Weights of a small transformer language model: 4292 steps.
Each number is 500 + 50 x the weight over the matrix's rms, rounded and kept within 0 to 999. Layers, rows and columns count from 0. Numbers have three digits each.

# up: layer 21 MLP up, 1280x256, rms 0.216, rows 104-109, columns 0-255
# down: layer 21 MLP down (transposed), 1280x256, rms 0.249, rows 104-108, columns 0-255
up104:572570477491410439578554535484518490479624485577468435573542515510443447430450560544581469487427460472510436573458394564519431453560568511476491537480578443481427516501498452524427514452464536481498491499467494483461467469523516462456439460585509453465524575408463408649438538495478538517465522488576519536438517615454542461459491410573469519485464557418566529438516561494480507526475537510549498579516450510503457491510448446429517508522438570447352535544401485481493467539528507446475411415522483476526511485440410522545554582508491503490606520453505605546501465534482462486478655462404515548491569501500527516454437499504420563504460478521515475515492459514437520515559460506524423511478473615523522437424464415555457561543468606489549484443462496506437512505451498
down104:513435575490542607503539554482542474510536501507491442430521519455386448498433515566371472415402380523487498469484522511382577489503401496459449500509455505556478573513384388519452426468505427473558593528523544481449579481572447513494562480690450500431470490464512587551403417648453445473502439482516578469520436496446558522460412379587538507517469414504595535454442603537467488570512505389516506413522457532542448488471494533463579496547456474493547440520426510614519489504537517578524455559460557547555449422458452564396468412473458498510496582524557486556490486483423430519550400549422411513485484477555498357513582598526530525466557495573484483503471502472448432450442498441556549477555490546524554502548440451524531505536361572488513587490486506417381503507536553
up105:470514555505520485533493530423516473535457538529567415539505476544503465488466457615513468440520592514537452417582567490457423489505472471522507502483448571484452421490533398492473484453549547571525478467518438460429570441551519492571422427538563534591534467517494527456517523469539449541473434560486470579529526521498486477502455508472444576467488512595529473505508433449555540585508519507602522555467518505447508552510516539425490536517485473563549602459541521405437466549469615469542426491454565493501524539502516415461601462479536436491500483486580533451546509470355470458484466430518395435485583517483543505514481450499513516451422505456423531482422484420538439474409482438482436531486492502450400494473516483637458383553432512544474565486492562508506490440549503
down105:438438473533519510425409489547492494469555526423425472602573478492505457527532466523559457547453496501446550509460467532402532498472533501488578420581562499416579471545527433348565481549593542497438552550506529354467579499473538455462491520480553406479497528481544479545456497571481489462527485508473495523487531444547486493415582442502484470488470471485475564541513449500507538543479470503500452458432506473540485525587491409531537488465506542479482481518356554584473546575457562462501539471508560532450463482539528423545493452520479589496505563500473495587554554447552489558524447463470564543483508587494461456491528482473491513529488519495548485496483483502497397539502450524522577570523527581559502462405455545443433441511549543504540579494579501518537460529489541
up106:391455477590537468511558449571536468465490476527555523558519478528543530492511529420473501574523485503487439458417530417549481484525466428463534447478475482476470502568558662507535476569526482464561527545510446485493509419507526518599544493421580447504500491519486493525483561539554529390509472534457476456511499505458495464527486453460547510515484630481519453527488462591418489506497566424462527544442408452599436578571478507557521580446498581489442398469503437537600482566508548433502503543496476477479541336501504511580489432528574511526479439535512556438524454459407387546575544550534387549460512513410428562539517441473474505502631482452484540415505448516517474565496467510473480510480509507545567474498477472475440500465520352480428521497484461425448519540518458
down106:526556470508402509484563537449549560536515493511590446506556417476455495519474414482540502533423486509529511535602554524527520458497589474526503509504539533460420525512573510530476497492474489562490469520449521466480413509483506511500472581554431461474464523483463564423545496510483468642506449568513467435399576553531493442517565493567520501438508465585563517501456548494511554476527392502556466429541527543456489388406470574503503382624551447582525569487503548451452518443499427513475493552530551491589477523501453485501488481477441477488509539419520542523526460536557546453552534531521543530488545574544590510534531468458431542509474456559549456474513500540453466495537479466491464525504495456523468542534504508502528511447505542517568486530433579515515509448457511
up107:488466419508543517401515576528405471459426493479529445527531566575539467474512531587426539478455443547491356538497550440492436540481471479545479474526509477463422455455535485446453549457565464479548481516537554484494383492621573516518523475508554514497524590449487544539516500518484508594393407590591517596494448495501568515480466524494567554459631582533541417474519448492464513547495484522517444586564553483406472552529507577486510479437517490455445566449569504544522587405434463435576452529454504561439435496493490491429582491557557600429419492557472527568472387465415545481495456540556546567449566498591502499488537405519524440475489461530492492480500566407547519451485508510465481472399514497456534531519440526541510452538606517436501547561490512454392497465427528
down107:520542420534493405525469547443665491527533464515507426464429525532548526504451450463490375572491561392536458483525513566484515577505512433517492469402501461550488476495485477529455395498513443457560498454509508502447570444457501477516605472479559420520502453489522499388559485489451526534525498445389527507534554426468581481532496481631441466498568473486469449453544516532535458445583533507567523469464413572475551449538471464559531423512478493462521411495498497476502489501480403506423521462521454544524469469493516476493533554480437452477469491529476544520525555559489508587463600506541545441415452528425430579510481487513635520562544486449479535471485521476496550467534505522551506547503547532472533536442568527444596522553458475487503647492482404510480486427518477
up108:460551478531509500502527504552522423521496482510517442451489483511544501481466503500525550478470591532509534546479515564449453508527545461514490424463514563521515471543561486459514404490481511514550451447554527530523440544529445505562609485587474521529509545566574508605429568499414494461482486487437514450534462481550576425550478580435533527489460585439430536484591505500456473434494570485531522464455437445466451522565457497471597523591468461559550523432554474457494546443526482515523482510522530560435528510480519482575583553506521618491594489492490519508531563544466478553377531469590498513572481429472524550484543460527501543466502584555493488541583578502479481495439551508554511591495451560473500461448453423496585518508590494497478376539343474551530430548513485
down108:558552495490494450506449583511455532573492466521508520577483541483489418417564506519438551497486447491521548530564561449443504558435442480582593533497431477487542448531456465590531452443576496451568538457558457528497523557525584487502487490462503515449490522434413440465550574466523459558452532495506583529386456555550542564462557434493491466560535484527553452504509540539501460454472468536447485474576501600528533584464467421477438509449492441449537488519484528444518461540515534449517459540467448420424451533520535448514471429552515373383475461523506471527566505476455465427542615527513602503468569523526523519452592542578530460462509573558551452502523530466464461443485466535492522484566480506450542511496416497522535543556452521504476552453540533476525494432460503
up109:483468480536420595535530403509582469474505516513482444509501440465535445459435469542501433507439425573434483459461581443551477526480560460490503364415499517479456549492539474461471501449604450514445399490537545509451456452479429397457475517525479518447524479595518503485481525459547573523517568505463445512483614472514461536477522414573514493513520485517447525476569418484427506577488499511486466474432484513553440507553490474375539547591530464454495409567529490525491514471464584535473541510538456502606385540560453510482588463403477513532615465463548615479454532468502469450503431537465475525529541472458509454430485500548515530458473467467511491529437486559545377563482494448495523502518468580471486487464457504541511517478529439441447523499480507552507488487483575